Weights of a small GPT-style language model, trained from scratch on English Wikipedia.
Size: width 160, 5 heads of 32.
Architecture: rotary positions, no biases in attention or MLP, untied embeddings.
Training: 182M tokens, 5567 steps.
Each number is 128 + 32 x the weight over its row's rms, rounded and kept within 0 to 255. Layers, rows and columns count from 0. The size above them is the row's rms in percent of the matrix's.

# layer 4 MLP up, 448x160, rms 0.0729, rows 212-240, columns 0-79
size [ 88 119 109 101  99 105  99 101 113 108 107 106 104 116 106  89 110 105  93  96  98  98 106  77  88 107  86  97 100]
[[148 133 141 168 138 101  80 178 127  89 194 141 130 128  86 157 117 111 105 152 103 128 146 123 166 104  65 130 108 117 149 161  86 119 145 108 139 139  77 170 101  74 110 153 122 155 154 201 151  54 156 119 114  98 170 196 144  98 107 144  97 141  92 144 107 128 114 161 148 130 141 110 106 128 132 119 160 109 174 130]
 [212 152 117 202 148 109  87 132  91 114 133 119 190 109 203 127 192 162 143 135 170 174 128 148 138 101 144 162 140 117  65 159 157 148 114 102 153  83 119 138 104 168 112 104 165 103  85 112  86 131 135  99 178 138  76  98  98 159 167 133 150  80 121 126 126  61 164 108 164 182 123 146 146  83 105 106 141 120  92 121]
 [154 165 132  86 144 202 106  88 162  86 106 182 136 115 172 188 155 105 168 167 131  95 131 109 171 136 118 135 129  58 168 146 166 201 154 119  82 167 131 113 121 103 225 116 111 117 154 110 111 194  81 173 104 160 122 128  86 192 134 110 103 115 135 136 195  95 151 174 127 157 110 109  78 125 154 146 134  90 156  85]
 [ 85  89 136 172 156  98 136 141 149  88 154 146 171 107  85 169 217 155 127 107 109 122  95  92 140 142 146 113 150 122  99 113  82  96 180 188 140 130 124 143 138 121  88 115 128 193 154 131  91 145  87 157  76 132 148 216  63 117 110 103 140 168 203  81  94 135 113 153 150 133 165 170  96 142 113 100  95 128 124 145]
 [ 78 154 164 116  77 168 159 123 102 114 115 159  48 158  52 118 158 119 108 115 130 121  96 144 122 135 154  46 169 139 163 131 109 174 151  79 101  78 140 125 166 132 166  82  66 156 160  82  94  80  32  69 159  94 122 148 125  95  77 131 140 147 143 138 180 104 118  94  97  87 120 143 120 167 130 175 101 104 147 123]
 [173 133  74 116 122 108 143  87 134 123 164 124 107  72  75 176  95 117 101 120 144 123 150 156 195 145  70 136 104 139  75 128 106 100 178  79 150 159 119 178  93 144 149 173 124  93  86 117 134 126  80 113 154 108 141 109 110 155 121  89 114 150  87 100 136 169 101 125 151  91 131  79 154 142  93 135 163 101  96  78]
 [111 191 155 139 119  81  79 100 129 127 140 117 127 118  56 177 165  97 156  99 118 131 147 170 178 161 175  48 114 127 129 109 168 131 151 128 124 116 127  86 145 135  95  61 125 178 115  89  57 153 154  98  68 103 165 121 133  96 118 125 107 123 112 109 114 107 163 164 131  70 179  72 161 134 133 129 137 133 130 141]
 [127 166 129 128 136 103 100  86 144 123 137 132 145  85 162 156 133  86 153 209 101 193  42  53 131 198 112 131  97 151 149 140  90 158 144 113 119 142 149 119 155 148 153 158 106 110 105 131 139 165 138 154 186 129 146 158 115 122 142 142 131 151 129 162 103 185 143 158 193 152 176 161 122 145 157  67 160 148 115 104]
 [130 119  59 172 126  52  60 103  90 206 128 116 134  73 162  71 141 144 163 124 146  93 168 155 118 107 171 225 105  94  98 151 143 131 105  93 141 127 107 152 101 164 174 159 142 150 105 127 182 123 170 142 130 114  94  88 174 143 123 184 141 113 143  84 133 109 142 108 178 140 141 109 143 151  93 188  90 114 108 150]
 [127 136 178 115 101 104 108 161 130 130 145  68 172 132 154 104 140 179  75  84 126 137 128  81  95 122 108 122 127  87 144  81 159 188  89 167 184 133 154 142  83  93 138 118  95 116 109  85  83 100 159 133 117 152 174 149  98 164 133 161  90 115 152 138 133  80 127 153 154 151 151 100 107 184 131 154 112 156 100  91]
 [144 157 146 139 153 135 135  99 119  92 162 170 153 149 167 127 139 123 158 143 185 154 157 121 145  48 144 128 120 162 129 133 147  73  77 135 102 111 143 121 113 140 184  95 159 151 193 129 185 130 129 109 145  85 167 179 151 130 183 173 155 125  89 139 101 133 113 103  74 144  59 185 110  69 135  85 182  77 100 113]
 [117 198 150  56 132 115  73 102 123 146 100 104 162 114 141 145 146 196 106 122 146 160  85 156 119 141 130 135 202 190 173 130 129 131 128 123 175 144 146  47 143 117  59 110 114 184  86 121 125 109 107  65  87 130 173 130 113 100  47 103 124 133 148  88 121 134 175 159 120 144  95 145 138 147 180 142 123 103 128 105]
 [115 102 137  65  61 136 120 168 168 171 104 120  60 129 127 129 124  79 120  96 120  84 195  94  98 124 139 130 122 107 183  95 147 179 118 118 155 127 147 151 156 176 125 159  89  92 126  87 104  75  98 109 100 144 131 178  98 120 110 191 121 114 136 157  97  94 140 232  69 184  96 108  88 102 118 153  87 137 120 136]
 [138 159 151 186 176 126  83 113 154 102 120 196 149  88  37 121 169 133  85 122 119 121 113  99 131 130 132 156  84 126 160 118 185 147 148 219  67 141 115 138  93  95  36 112 118 150 115 113 145  86 153  87 128 137 163 161 141 148  67 171 157 149 119 104 115 131 148  59  73 132 159 126 112 128 138 153 101 105 116  88]
 [143 120 179 107 151 200 167 112 107 201 137 150  50 144 189 106 114 123 146 123  99  93 128 154 164 163 162 133  88  96 118  98 143  82 163 115 133 119 121 142  96 154  70 148 128 192 153 114 155  94 121  96 123 127 125 124  61 112  84 118 131 143 146 115 131 117 152 106  93  91 137 163  78 140 123 164 106 124 119 149]
 [164 165 122 153 110  68  95 130 167 124  78 144 203 103 157 108 111 147  96 161  90 150 132 142 163 149  87 147 127  69 137  76 101 132 137 178 132 146 165  70  98 192 122 125 120 109 109 172 102 116  82 130 160 132 102 135  86  64 146  88  83 165 131 141 133 128 100 162 142 133 192 143 102 178 165 142 136 152 132 104]
 [111 135 153 174 170 179 104 125 151  58 154 182  68 158 160  96 121 153 130 122 140 166  95 119 136  84 110 101 152 162  77 162 129 127 146 184 124 157 176 148  85  99 161  88 168 127 109 168 114 119 170 126 120 182 150 106 114  95 139 124  82 144 114 110 172  63  56 102 148  90 176 176 109 184 119 132 182 116 154 165]
 [ 85  57 130 112 149 148 124 153  95 121 148 126 169 115  56 130 111 134 130 134  94  63 160 122 144  89  90 134 175 140 153 104 117 161 124 146 152  80 148 151 141 144 113 150 126  91 104 129  89 142 185 106 132 124  80 122 115 123 148 207 118  77 146 114 147 118  77 142 133 128 133 164 140 118 102 112 160 182 116 174]
 [112 150 117 105 136 129  72  63 177 143 126 146 134 115 171 154  83  86 175 156 116  77 142 113 151 152 137  97  99 186 149 136 128 103 149 130 150  80 136 126 146 120  81 193 116  90 119 148 153 183 104  91 125 145 153 147 165 107 115 154 158 199 150 164 104 149 152 143  52 151 161 165 125 115 122 128  92 117 206 105]
 [170 138 134 165 120  97 125 143  80 183 141 102 180  96 128 142 164 107 156 152  95 136 136 133 139 122 117 131 124  73 112 128 126 182 115 182  49 154 114  77 139 118 121 155 161 170 100 167 120 122 123 164  72 110  99 173 206 130 141 113 126 107  77 154 129  53 170  97 124 144  80 110  89 156 139 157 134  88 150 130]
 [111  96  89 122 142  69 141 129 117 156 135  79 123  90  82  94 128 107 108 101 140 180  91 171 130 122 146 125 109 176 165 118 103 137 137 171  75  92 100 154 138 178 117 173 121 153  78 137 149 103 110 145  61 149  81 152 153 154  85 130 121 146 134 189 112 176 173  98 135 104  64 146 141 131 202 178 128 151 172  57]
 [184 136 179 149 137 191  98 161  99 114 136 146 170  96 141 109 158 144 128 126 147 142 121 155 150 107 127 120 162 169 170 110 107  68 107 156 116 127 138 139 169 106 154 106 134 171 129 122 160  82 141  44 186 105  98 158 123 113 107 121 133  79  85  58 141 138 128 187 139 171  92 193 138 132 142  92  97 113 123 156]
 [186 155 154 177  99 135 124  98  94 162 133 148  83 151 110 196 186 152 149  83 107 118 139 130 112  97  62  92 162 104 113 159 138 148 163 171 180  95 113 152  72 119 176  63 188 157 198 148 107  83 112  94 140 136 117 187 144  91 159  75 116  94 103 164 134 148 133 102 132 166  80 131  99 133  82 153  89 112 103 151]
 [150 141  96 182 138  89 131 115  85 112  79 184 189 131 119  92 112 117 104  70 106 117 110 120 192 121 126  96 117  68 145 168 101  85 143  63  90 122 121 162 157  89  77  95 134  73  93 202 138 121 183 123 159 136 106 127 136  62 122 112 115 117 100 160 145 127 153 134 125  72  85 149 150  92 137 120 130 122  96 162]
 [ 98 148 133  92 113  82 112  97  88 140  92  99 178 139 114 114 178  95 125 111 114 100  61  89  76  99 129  98 183  64 127 107  88  99 126 163 134 137 104 146 130 179 147 148 121 112 158 131  87 127 128 111 195 166  89 113 142 102  80 115  59 138 109 144 156 113  78  96 117 192  89 125 127 158 117  74 100 133 157 179]
 [137  84  87 150 156 170 154 189  80  79 166 103 141 166 123 104 148  96 100 149 160 161  98 174 168 171 104 106 123 100 127 146 127  86 101 186 147 124 135  96  55 130 133 148 139 178  89 115 172 150 135 141  65  95 100 129 127  81 104  94 126 143 113 162  47 119 164 141 156 125 136 108 138 128 149 110 145  94 147 120]
 [115 112 171 131  89 136 116 128 114 119 167 120 114 255 124 157 112  99 159 122 125  96 116 129 100 127 121 102  71 157 119 158  89 107 145 156 181 121 125 126 150 152 117 148 146 137 140 128 120 157 126  83 130  96 119 110  92  83 160 163 218 142 106 134 164 106  76  72 163 112 114 185 145 128 116 108 157 145 107 115]
 [124 118 168 129 172  91 122 117 134 160  68 140 163 154 106 168 128 138 106  75  97 155 143 153  84 115  99  97 104  90 209 113 142 125 156 144 119 139 125  87 130 108 102 150 115 140  88 163  88 125  98 103 108 122 125 182 119  93 135 151 132 163 118 122 112 120 182 130 110 145  75 198 127  92 113  76 175 118  98 159]
 [179 121 127 167 183  78 164 113 136 129 162 104 155 153 179  54 108 215 149 158 144  98 110 149 102 173 151 163 202 158 206 109 108 172  93 113 110 121  76 148 148 156 124  80 138  88 137 102 111 106 112  74 147 171 132 129 127 132 161 148 151  91 138 131 114 173 121 139 142 162 101 112  88 162 137 173 148 138  90 119]]
# layer 4 MLP down (transposed), 448x160, rms 0.0673, rows 212-239, columns 0-79
size [ 82 113 110 100  98 103 101 108 112 111 112 109 110 112 113  90 106 105  94  94 103  98 107  76  95 102  89 101]
[[160 148 110  75 134 117 102  71 155 142 187 114 103 143 174 115 102 222  76 116 146 104 157 125 127 126 117 152 150 113 106 155 122 140 107 174 181  81  46  81 113 125 103 126 117 148 111 114 129 106 114 126 121  99 144 133 150 110 174 132 136  87 150  79 111 130 110 153  66 138  70 125 154 104 124 110 121 169 149 127]
 [213 111 130 191  44 123  90 137 146  53 109 127 146 127 175 117 157 126 172 154 169 121 130 138 110 138 149 124 120 107  95 163 155 188  91 147 116  95 151  90 157 143  95 106 139  99 118 117 126  95 100  97 166 140 154 103 108 220 144 184 141 104 129 171 166  68 143 133 139 166 102 139 158 103 127 145 123 130 130  67]
 [108 122  49  92 128 112 156 112 153 103  58  89 130 138 126 167  67 120 133 123 102  80 137  93 131 141 146 165 138  76 163 124 159 157 149 120  84 122 173  95 195 116 178 103 146 185 137 106 139 143  88 166  93 169 101 160 112 184 129 141  89 143 167 146 149 118 190  96 119 152 127 142 133 125 104 120  74  60 174 140]
 [176 178 203 116 192 143 138 119 118 166  94 122 112 122 126 139 135 151 189 134 218 129 133 110 117  74 110 134 139 148 133 143 172 119 175 126 136 107 112 148 162 127 174  75 146 139 163  98 176 131 162 136 103  83  91 125 147 151 137 152 154  89 136 113 160 109 139  95 157  74 130 140 147  67 157 199 140 130 135 160]
 [123 162 127 105 173 143 153  92 135 124 105 117 105 137 119 146 105 109 171 116  87 122  91 106 188 150 163 114 155 121 159 104 139 128 190 133 110 183 138  70 104 168 103 139  91  75 115  82 120  88 151 136 172 193  76 145 142 138 103 124 140 106 154 215 187 188 116  70 141 124  93 107  94 128 136  91 104 106 206  94]
 [140 134 222 100 197 135 130 141 110 174 141 109 131 143 116 132 124 142  87  65 142 124  61 145 122 103 172 114 146 129 102 117 129  87 177 142 120 196 106 139 146 148  80 133 217 138 150  99 134 100 162 129 160 146 153 176 128  60  63 175 146 171 152 143 112 120 127 161 144  93 133 107 143 146 135  75 131 123 149 134]
 [148 123 150 147 255 162 158 169  93 130 128 172  90 133 192 173 166 152 126 180 128 165 132 235  94 136 133 149 120 125  75 133 124  88 127 140 161 138 113 147 142 123 165  99 131 144 133 167 141 124 161 113 135 126 108  89 158 159 133 149 145 164 139 131 134 173 106 145 119 154  61 115 121 151  71  88 119 157 149 111]
 [142 152 140 122 100 116 111 132 116 140 147  89 158 101 134 181  69 107 103 180 126 121  56  62 114 142  99 167  55 147 146 144 104 146 160 133 116 162 166 128 100 131 118 186 133 105  63 147  96 161 130 156 128 141 143 120 130 134 113 132 185 155 136 162 120 194 136 172 162  63 148 137 124 116 207  73 160 120 140 125]
 [150 153 119  86 140 111 153 115 115  99 164  92 167 140 169 153  91 160 130 162 177 149 158 129 111  90 125  84 195 167 177  99 110 132 177 127 168 132 188 126 168 135  55 104 161  81 127 105 105 147  85 124 157 135 105 161 135 130  74 111 156 122 174 143 106 103 153 179  85 128 135 122 138 124 155  99 140 191 115 115]
 [161 125 229 180  98 167 183  97 102 169 125 149 143 179 152 106 143 182 100 111 119 174 102 110  96 185  97 126 143 136 161  82 162 183  85 119  79 115 126 108  64  91 109 105 116 101 135  57  89 108  89 123  71 123 106 126  80 146 122 141 166 113 165 170 135 101 105 139 127 113 135 107 122 122 119 176 102 163 139  92]
 [113 128  87 149 174 106 149 126 128  74  85 183 113 123 116  90 119 175 160 102 156 122 130 209 109  96 215 146 143 180  84 168 137 122 133 137 105 172 161 112  63 114 108 100 113 117 151 165 150 123  90  80 115 164 149 111 143 135 131 159 135 100 132 146 135 147 131 110 136 210  82 133 141 116  97  87 135 157  98 142]
 [105 130 146 135 207  98  83 162 155 133  90  85 142  41 127 129 102 132 102 153 148 149 128 162 141 101 150 110 186 211 109 112  81 135 101 126 140  60  91  42 155 109 114 117 102 171 100 123 144 161 156 156 127 160 172 135 111 100  84  84 140 151 160 106 144 119  91 154 124  97  95 122 141 132 174 115 151 110  99 159]
 [138  81  91  96 113 146  69 131 152 110 121 125 126  98 166 197 104 100 145 120 122 105 152  75  75 133 123 121 147 207 162 125 132 178 124 161 181 120 178 127  98 152 161 141 119 133 155 168 104 101 115 120 132 154 120 135 102 125 139 102 166 110 113 130  57 167 122 136  56 170 104 142 158  86 130 119 111 135 201 124]
 [162  83 166 199 255  81 117 148 111 124 124 194 133  88  82 105 172 165 157 155 108 120 124 104 180 137 151 105  84 133 133 136 161  98 111 144  58 132 117 158 120 135  76  65 130 158  64 137 150 120 111 130 109 122 114 172 125 152  97 150 100 131 145  95 124 130 109  81 108 109 133 121 136 125 128 169 146 114 141 118]
 [ 77 149 210  79 168 164 161 131 117 117 133 149  97 117 124 124 118 150 155 134 136 128 153 255 137 153  99 108 122 126  91  79 147 134 160 101 116 110 121 182 135 114 119 130 139 163 109  91 175 134 106 135 164 150  98 145  75 128 115  97  87 129 124 108 140 178 132 138 107 131 143 156 117 102 120 148 113 119 121 130]
 [191 110 101 150 144  94 158 124  97  83 131 104 133  91  94 159 128 145 113  87  80 146  68 140 146 137 112 192  98 159 162 127 103 110 122 154 110 156 195 112 104 138 137 152 101 127 149 108 104 135 123 113 134 160 137 142 137  85 104 114 131 195 106  97 120 123 143 157  76 155 228  66 108 173 102  92 133  43 163 144]
 [112 146 218 155   0 140  96 121 105  55 109 171  98 160 153  99 188 125 146 119 101 167 123 156 116 116 113 104 102 134 113 126 143 147 117 156 110 177 124 122 114 126 196  92 143 165 150 176 133 150 113 108 145  95 131 135 114 148 124 143  94 139 123 128 172  97  88 145 127 149 146 127 140 166 134 143 142  13 128 131]
 [123 147 140  58  74 122 105 172 131 135 176 122 182 103 112 158 129 162 113 176 103 141 134 121 134  76 124 197 133 141 118 131 159 182 139 110 177 153 150 105 112  71 158 166 158 120  94 121 118 154  97 146 157 183  97 133  83 167 119 128 154  85 126 112 120 142 100 161 132 129 161  90 190 128 110  77 100  77 140 172]
 [ 47 140  82 105 142 114 158 109 178  70  94 122 128  87  77 152 133 132  59 145  93  97 103 176 123  91 141 107 108 131 118 102  73  94 139 152 145 134 172 116 111 154 139 160 109  95 143 137 150 143 160 169 154 136 130 181 122 130  80 153 100 142 176 133 140 117 138 154 129 120 157 117  58 107 143 151 147 148 160 102]
 [131 119  88 166 156 113 103  87 123 131 128 136 151 134  95 115 143 124 133  86 153 140 131  90 117 103  96 149 122 124 147 144  85 156  99 140  99  52 132 133 167  45 173 139 107 164 195 138 121 134  72 156 142 114 124 142 160  60 197 126 105 164  92 155 139 126 176  96 180 130 124 177 191  96  80 139 139  68 140  55]
 [138  93 131 145 196 133  86 150 120 123 189 102 112  97  98  94 125 185  79 238 182 146 114 225  86 126 104  77  91 117 156 125 134 150 124 132 132 135 156 143 140 126 114 176 151 126 109 100 197 153  88 126  76 141 140 105 132 206 142 142 117 161 135 188 125 195  97 133 111  82  80 132 137 147 184 137 153 187 130 122]
 [130 118 150 114 169 139  83 166 189 102 156 135 133  55 133 105 143 180 139 137 182 136 106 113  61 119 140 116 117 183 135 128  79 111  98 166 127 111 153 141 154  97 127 106 114 110 186 116 153 139 122  66 172 103 116 158 121  89 146  96 116  94 108  80 163  98 108 133 151 129 118 173 136 120  88  87 158  80 157 132]
 [ 81 168  54 108 189 192 113 123 113 157 126  83 115 124 140 117 114  63 171 178 150 110 189 186 111 120 213 143 126 123 159  97 133 116 159  77 128 160 151 120 150 159  99 172  83 143  70  99 123 101 146 114 159 157 116  93 119 133 107 178 121 133 115 131 115 180 127 167 160 111 151 167 131 140 130  94 124 192 165 143]
 [123 169 150 132 230 141 100  91 129  24 102 140 117 129 192 116 145 113 142 106 150  89 103 159 137  93 131 107 150  88 104 154 106 145 112 116  97 122 120 165 168  99 144  89 130 109 154 159 102  80 132  45 127  96 163 139 113  82 141 135 118 202  99  90 171 144  86 137 181 104 124 155 116 142 145 113 134 139 102 137]
 [117 122 114 104 108  98 195 105 126 117  89  87 140 147 132 116  37 163 125 141 128 125 154 129  81 104 128 100 141 161 141 119  80 138 155 144 125 125 130 135 150 115 161 113  94 108 131 146 116  98 120 154 156  99  77 104 191 139 141 131 161 126 106 154  92 149 145 154 114 148 162 157 180  95 114 127  90 122 129 117]
 [134   7  64 164 119 106 160 179 113 105 155 141 125 105 106 141 140  87 135 178 155 157  90 113 106 159 115 132 140  63 124 211 117  95 107 163 159 133 128 108   0 127 106 110 155 194  97 146 137 129 123 139 106 152 195 101 129 145 127 152 131 123 117 117  96 152 118 186 113  88  86 141 119 116 175 155 126  81 167 160]
 [145 112 176 130 208 124 121 154 144 165 197 135 124 184 156 149 103  90 177 166 140 122 126 165 189 110 121 146 152  88 154 132  84 166 149 125  99 140 129 125 111 149 131 138 113 160 107 134 171 138 105 111  69  96 130 158 112 102 185 176 161 232 137 113 130 138 140  97 154 103 101 161 165 150 132  91 183 110  79 170]
 [ 89 106 171  76 161 108 118 145 117 136 120 122  93 131 172 116 107 154  61 129 159  85 128 150  78 135 151 113 165 123 126 117 155 114 160 184 137 128 118 152 167 132  95 126 150 165 170 131 150 159  69 144 127 175 164 104 129  95 169 101 151 136 139 128 174 137 104 131 154 148 139 138 110  86 158 226 110  88 121 153]]
# layer 4 MLP gate, 448x160, rms 0.0746, rows 213-240, columns 0-79
size [111 109  97  93 104 101 102 110 115 108 108 106 113 110  93 112  99  90  99  99  96 106  77  92 109  90 103 103]
[[ 89 168 135  88 133  82 166  82 112 158 182 156 142 103 108 133  93  75  64  79 119 115 127 150 165 135 146 139 118 102 159 103 126  52 138 174 121  93 106 116 107 185 136 134 152 151 116 133 157 162 187 132  89  28 124 132 136  48  57 100 164 161 132 110  81 174 117 116 147  94 145 126 134 143 158 142 149 123 155 157]
 [ 97 162 161 124 129  95 116 142 112 202 137 183 112  85  62 123  72 138 161 124 120  77  55  94 121 130 139 123 106 167 152 101 116 171 112 131 183 111  97 110  85 120  82 127  99 106 119 153 115 112 134  82 151  79 139 125 170  82  38 124 148  71 188  93 129 137  57 126 112 150 154 133 150 140 141 106 142 114 122 134]
 [117 161 166 160 196  88  91 151 159 147 117 167 154 104 157  63 168 165 120 130 135  95 143  64 122 145 177 139  75 163  89 102 208 141 117 134 172 125 137 126 175 179 126 147 126 141 144 129 118 160 120 153 117  96 129 167 153 115 134 153 112  84 183  98 124 117 190 174 166  73  87 127 156 130  69 148  95 141 137 196]
 [152 130 140 128 110 125 151 127  99 171 147  96 164 134 189 153 122 173 173 180 134 182  60 162 149 125 123 132 181  69 137 171 111 110 116 178 101 138 154 101 137 120 132 114 117  59  94 114 136  90 141 163 126 202  96  79 135 123 201 215 154  52 159  96 178 165 112 120 138 115 135 171  93 126 139 171 160 100 128 160]
 [129 141  72 151 133 133 145 107 128 115 128 150 114 105 137 111 141  96 163 190 116 113 186 154 174 144  85 116 112 171 151 131 110 135 140 103 145 115 186 116 135 127 144  94  85 125 145 147 104 112 124 122  70  85 125 101 156 190 115  39 132 116  64  99 160 176 128 130 123 144 125 130 113 130 125 207 101 119 105 129]
 [163 150 140 123 171 150 185 160 132 159 163  83 135 109 134 153 159 159 156 119 153 138 110 190 121 151 170 169 100 129 100 108 202 111 118  96 131 125  84 141 118 161  69 114 132 166 193 154 104 190 193 128 142 106 171 101 161 141 104 118 102 139  97 117 170 196 175 150 110 123  97  81 173 178 136 158 115 186 150 144]
 [109 107 107 180  67 132 140 182 157 134  75 123 166 143  72  64 118 137  72  80 109 115 154 156 164  96 122 116 112 160  85 142 142 105 142 167 141 100 153 106 104 114 121 110 142 186 146 164 118 132 137 105  99 164 123 141 116 148 106 113 126 111  67 114  79  86 129 105  86 133 112  83  96 120  87 178  72 166 157 174]
 [116 113 165  71 159 104 164 117 209 117  83 145 101 143  77 154 108 122 153  64 115 115 157 122 148  89 110 117  73 147  98  97 103  77 133 137  88 146 116 103  97  98 159 178 175 165 149 139 122 139 152 128 189 136 174 167  81 145 198 140 141 182  81 143 136  90 115  85 130 146 126 112 138 109 131 159  71 137 146 103]
 [151 186 173 203 122 124 165  84 115  75 154  80 139 129 126 175 100 133  96 114 104 139 141  88 161 150 131 190 168  96 139 117 162 138 148 177 155 100 148 133 129 122 123 110 133 181 159 102  47 141 144 142 130 132 161 176  79 102 164 150 148 133 115 118 121 113 123 124 135 130 144 178 108 152 170 119 119 131 153 178]
 [114 156 169 143 111 156 144 116  86  96 188 108 119 135 128 175 143  98 121 105 112 161 132  55 141 111  79  72 105 143 160 118 133 110 161 125 116  57 116 176 181 174 131 116 139 131 139 127 144 138 163  92 134  39  96 195 137 119 128 109 157 142  87 113  91 148 101 134 138  39 131 146 111  85 173 111 183  84 125 128]
 [ 96 155 190  87 122 141  95 120 141 115 113 149 157  51 173  82 150 143  99 167  73 136  94  58  55 158 113 168  91 130 150 141  55 177 149 150 217 123 135  57  89 130 122 116 128 138 148  71 115 117 130 153  96 114  95 101  63 115 101  89 171 118 136 146 119 101 158 152 164  60 138 143 111 107 160 125  96  96 144 133]
 [148 171 101 160  89 118 134  98 175  94 147 116 142 103 175 163 105 182 156  71 109 114 151 125 101 132 112 138 135 183 110 105 137 125 172 162 139 130 159  80 117 178 151 106 130 109 146 185 126  81  54 122 137 156 116 113  52 168 112  71 118 137  92 136 141 168 130 120  71 109 123 133  66  61 154 129 116 165 196 133]
 [123 163 133 166 129 138 133 144 150 195 116 113 120 140 136  83 160 144 183 100  75  76 115 116  91 163  98 157 134 178 117  89 166 159 137 140 106 148 202 127 154 150 101 101 139 136 124  93  90 148 124 137  88 118 113 143 121 101  95  61 152 132 158 132 113 124  97 107  49  92 163 158  48 156 178 112  94  71 149  99]
 [ 98 135 193 141  88 187 135 172 118 131  84 118  93 101 165  81  94 151 160 137  72 111 104 132 156 190 126 113  57 103 121 104 113 117 181 157 141 135 153 190 129 171  62 164  89 174 156 137 103 122 129 127 127 214 107 140  78 166  90  84 101 152 138 115 121 158 134 123 130  94 220 135 126 128 164 161 106 141 179 170]
 [149 146 136 143 145 112 150 106  45  62 143 150  67 104 101 144 183 135 108  58 118 127  62 115 132 119 109 100  95 204  96 136 154 134 139 117 171 113 196 178 162  72  94 183  63 166 183  67  82 139 151 136  69 150 155 151 115 146 115 117 109 121  95  94 113 158 170 104 133 140 143 102 159 102 106  48 161 128 127 152]
 [127 136 142 113 103 134 162 158 187 138 163 138 143  80 130 206 130 111 153 112  91 129 108 100 161 148 104  98 150 125 150 142 121 104 123  70 114 155  97 137  89 146 113 162  99 148 167 142  79 129 122 105  94 115 146 153 142 182 153  80 207 171  76 135  72 181 118 120 132 141 126 121 172 118 178  47  91 161 149 107]
 [172 101 103 192 164  88 179 147 111 113 188 175 102 125 105 159 131 180 132 163 120 117 145 125 208 136  52 146 148 182 142 172 168  96 151 140  87 148 138 123  94 122 163 111 122 128 145 120 115 147 143 140 129 211  92 141 170 123 120 103 120 138  87 125  84 181 100 141 140  94 140 161 120  91 168 172 128 118 143 132]
 [ 78  75 161  75 127 108 120 186 209 148 105  73 120 109  96 172 123 102 104 165 104 181 196 115  83 130 124  99 135 134 150  97  83 204  93 167 135 161 111 163 144 147  71 158  85 125 121 123  69  93 147 165 112 108  88 125 131 131 140 120 126  72  90 153 111 127 136 127 116  50 124 104 147 153 114 114 144 150 110 147]
 [107 145 119  99 117 125 132 155 152 147 134  94 169  49 123 117 180 136 186 145 108 149 150 112 170 158 152 192 109 117 146 123 116 132  96 153 127 120  82 160 146 155  57 148 108 107 135 181 123 107 136 134 117 124 135 113 151 151 165  40 116  56  91 165 102  71 182 122  74  70 108 140  89 117 167 144 137 112 148  89]
 [ 96 146 185 179 122  82  84 152 120 136 144  83 121 115  74 127 145  73 100 111 106 106 103 150 113 182 177 103 105 128 119 138 138 114 148 166 150 106 125 144  91 132 114 127 101 119 108  90 177 120  71 125 102 117 159 132 132 179 100 161 111 147 141 186 105 127 133 115 123 117 104 150 140 152 189 139 177 123 180 111]
 [105 124 120 142  95 145 112 138 115 154 146 120 175 142 164 150 141 137 149 109 116  92 126 106 135 106 131 103 107  57 163  96  82 148 117  99 167 164  56 139 189 128 131 158 123 131 131 136 175 113 127  56 136  90 107 144 103 105 123 132 123 142 145  91 114 139 135 156 150 104 141 187 141  73 126 154 144 160 161 169]
 [176 135  88 143  87 187 138 108 107  91 130 143  88  84 186 111 155 149 160 209 106 169 145 133 139 118 157 141 104 165  97 114 102 142 110 162 116  92 154 117 200 168 164  96 136  98 116  77 131 128 104 157 191 112 113 122 135 159 157 169  80  83 134  81 160 144 147 123 147  91 178 144 106 117 119 108 170 190 163 143]
 [150 135 116 159  92  50 116 179 121 122 126 161 126 153 164 118 205  90 158 124 120 137 151 110 166  99  48 144 107 107 132 131 118 149 214  76 122 111 144 155 213 156 120 118 109 110 137 158 131 102 140 130 135 175 135 134  85 126 161 156 175 116 173  49 147 164 127 144 128  77 150 128  81 173  93 124 214 142 110 113]
 [129  82 132  88 118 121 150 150 168 106 153 137 107 114 132  39  95 144  86 191  99 154  81 121 104 126  99 170 105 143 105 130 149 196 106 111 164  98 132  88 146 163 150 103  88  94 163  71 141 121 103  95 144  97 127 121 130 165 140 105 120 182  79 120 157 170  91 114 109 115 125 149 144  81 131 157 114 126 186 122]
 [159 101 120 174 140 109 200 129  39 132 130 104 169 185 191 118 143 143 127 133 139 164 111 127 141 124 118  76 140 108 169 161 125 134 164 137 185 113 106 152  98 147  99 117 124 121 114 153 168 150 111 143  72 125 126 117  99 121  85  53 172 127 119 169  67  91 148 172 125  76 127 165 126 113 123 119 178 127 229 149]
 [117  78 124 123  91  75 114 152 103 183 148 125 103 158 125 183 103 130  86  98 123 124 159 115 150 140 110 158  70 154 149 168 113 149 148 162 149 174 106 121 167 145 140 162  97 169 162 108 159 127 118  79 144 111  91 132 124  48 157 104 172 182  93 101 179 121 119 108 160 112 152 138 187 130 108 100 140 141 121 132]
 [ 90 134 121 130 147 174  65 161 193 121  91 112 123  72 179  85 121 143 114 130 115 145  78 145 107  93 130 106  83 131 147 155 117  81 191 178  85 154  77  58  85 114 103 180  86 110 157 166 110 149 135 126 153 176 103 181 135 185 189  98 109  86  94 149 146 133 194 162 158 139  92 131 154  63 140  80 151 128 128 143]
 [128 174 188 149 130  77 104 138 145 122 117 114 201 105 140 113  95 168  85 142  96 119  92  80 117 191 101 130 156 125 196  85 152 137 107 167 160 166 124 161 139 176  96 147 141 102 149 134 127 132 147  99 162 156 144 182 108 134  91 115 150 118 152  76  72 130 172 158 153 123 154  85 102 154 141  95 183 175 147 183]]